From a checkpoint of a small transformer trained on Wikipedia: 8339 steps.
Each number is 128 + 32 x the weight over its row's rms, rounded and kept within 0 to 255. Layers, rows and columns count from 0. The size above them is the row's rms in percent of the matrix's.

# layer 2 attention query, 384x256, rms 0.0426, rows 0-10, columns 0-127
size [135 108  98 114 104 122  97 110 118  99 108]
[[114 154 116  78 153 137 166  99 124 138 121  78 107  95 128 120 170 136 156  81 128  98 149 157 140 107 160 166 151 150 141 160 131  40 156 129 108 162  86 115 146 156 114 116  70 159  99 174 142 166 162  89 118 138 150 108  92 102 144 166 123 136 139 109 128 160  63 161 134 166 111 111 146 138  75 132 175 138 140 135 119 190 131 126 156  93 147 145 116 147 158 115 155  76 141 112 138 155 115  48 141 128 142  84 141 169  98  72 162 152  70 163 140 197  97 125 132 144 175 173 162 151  85 151 117 158 157 182]
 [149  97  84 112 155 130 132 107 156 169 151 102 114  80 174 108 161 136 134 114 106 154 147 176 109  92 154 150 116 165 104 127 138 124 143  96 124 187 108 112  89 115 164 110 116  98 105 133 151 199 159 132 134 158 125  75 130  77 103 118 174 132  81 149 103 161 110 163 130 160 139  90 128 142  89 135 151 148 157 147 179 118 145 130  55 114 126 161 101 127 130 143 102 120 137 149 152 153 128 100 126 129 124 152 145 162 131  86 135 153  87 173 115 163 102 163 105 135  97 138 156 112 129 105 167 135 178 167]
 [144 189 120  85 121  75 130 128 113 157 122 136  84  96 135 171  90 103  98 207 105  78 122 117 136 107 147 199 126 160 130 112 153 101  97  89 120 168 152 136 154 109 143 174 130 115 124  76 127  91  70 157 133 135 129 128 145 157 165  87  86 134 130  97 150 159  89 187 131  69 108 162  96 123 147 162 122 123 119 171  93 136 103 167 121 141 144 116  86  75 193  81 109 127 128 154 134 106 164 111  84 175 128 137 105 117 136  80 148  86 181 109 137  74 209 100 103  99 115  52 143 139 119  81 161 150 128 152]
 [ 99  95 167 131  89 158 147 112  93 118  86 137 139 101  96 124 132 131 100 118 110 127 129  91 153 121 120  84 170 156  80 113  73 194 133 148 173 108 156 171  77 137 140 159 186  93 171  99 121  78  92 188 118  99 108 163 109 161 121  92  99 136  86  96 174 134 144 123 131 164 172 133 163 151 125  78  91 138 130 123 136  86  99 172 149 149 169 139 120 109 123 155 103 169 107 147 146  98 156 238  99 124 106 114  69  81 134  84 106 108 141 107 137 106 157 152  90 121 179 128 131 127 133 101 141 119 119  51]
 [125 137 122 105 112 117  40 146 114 127 113 173 160 181 133 137  92 148 105 140 158 132  97  68 157 111  82 163  94 120  87 100 144 151 144  94  95 118 145 198 107 133 143 150 117 109 134 120 126 123 179 160 169 130 124 150 175 126  68 179 158  57 150 204 113  59 186  73 130  57 175 132  89 124 157 110  65 130 120 121 160 105 133 119 114 130 113 155 115 125  64 113  99 149 123 164 135 110 108 222 142  72 110 131 112 121 164 175 138 131 132 120 160 115 151 127  96 129 137 119 121 128 141  92 107 128  31 134]
 [133  83 174  76 108 120 144  77  54 155 156  95 125 119 148 138 122 117 119 164 104  87 168 173 163 152 198 170 147 107 163 147 144  77 138 136 112 151 108 127 115 134  98  78  66 188 140 176 183 148 112 186 116 134  85 144 127  81 145 178 112 187 197 161 105 136 110 146 142  94 152 111 142  59 137 161 157 103 143 146  74 200 124 185 171  97 145 116 143 124 126 135 164 131 145 116 155 162 133  96 153 145 153 111 138 161 170 191 168 100 102 121 119 150 157 122 165 175 129 159 105 113 112 157 168  89 117 190]
 [144 132  98 153 108 101  84 118 146  99  66  95 137  64 100 116 164 165 138 126 135 132  60 106 132 119 132 149 162 133 110  90 149 157 133 134 144 132 112 137 120 105  96  99 124 138  99 130  77 107  66 135 155  81 131 150 178  61 132  81  56 149 144 203 182 156 112 140  94 137 113 173 125 146 169 138  96 144 155 132  84  61 116 191 127 140 159 112 137 131 110 119  83 107 115  95 141 158 123 107 145 107  95  80 140 142 170 161 180 103 111 154 162 137 144 132  85  78 141 139 121  66 117 109  62 106 113 164]
 [ 92  97 128 116  40 120 133 116 113 136  86 199 147 167 162 137 119 162 150  89 125 149 166  79 163 129 104  86 122 148 174 109 144 170 150 140 147 101 134 152 116 163 183 135 134  92  97 106  86  77  69 137  83 158 156 109 198  94 115 120 131  61 107 104 169 152 149 139 102 136 163 123 150 127  82  79  19 111 142 152 135 106 116 110 107 160  96 109  96 126 163 124  77 148 102 121 132  55 139 157  95  87 102 161 147 146 191 154  95 122 165 155 147  93 146 139 116  97 174 105 117 133 140 122 122  90 121  80]
 [176 100 169 151 111  57 114 141  96 101  85 137 122 192 148  89 163 151  98  94 133 120 129  75 111 105 131 111  85  70  91 123 180 135 121 160 110 127 173 172  94 221 156 165  72 109 108  83  59 102  66 134 123 152 169 100 141 122 103 117 158 128 130 122 163  96 181 177  47  84 136 108 136 162 124  85 155 157 172 182 172 166 127 140 119 142 137 124  94 121  84 179  93 144  76 173 123 122 108 137 152 112  93 119 146 163 127 164 151 154 131 121 170  69 140  99  96 116 118 117 111 109 109  97 105 119  86 143]
 [126 141  98 125 132 126 107  74  93  92 115 132 163 153 121  99  82 120 147 159  77 129 134  78  85 124 116 129 179 168 137 141 130 125 138 101 101 131 115 136  64  52  85 174  95  87 172 118 201 102 158  83 183 101 156 152 171 155 130 114  89 104  85 166 151 180 108 112 122  67 101 103  64  96 153  94 137 109 115 121 109 116 173 182 136 110 190 112  94  79 124 144  99 167  99 122 111 111 146  98 106 127  89 107  76 134 193 100 101 113 120 156 130  90 155 187 126 124 117  96 132 103 138 150  80 118 167 127]
 [ 73 169 129 102  77 116 203 148 168 115 135 144 115 121 116 144 156 100 108 151 126 181 147 176 167 198 134 102 139 126 144 121 121 143 152  95 126 144 113 104  72 186 140 136 116 152  85 139 110 154  84 147  72 133  99 122 121 118  84  95 110 120 168  61 146 135 120 168  59  99  75 163 111 177  97 141 210 124 112 150  79 218 124 166 110 113 122 128 131 144 122 127 129 130 163 107  91 161 127 114 189 117 138 119 122 166  92 102 108 118  72 113  99 167 165 120 108 186 181 178 131 131 134  71 131 185 130 191]]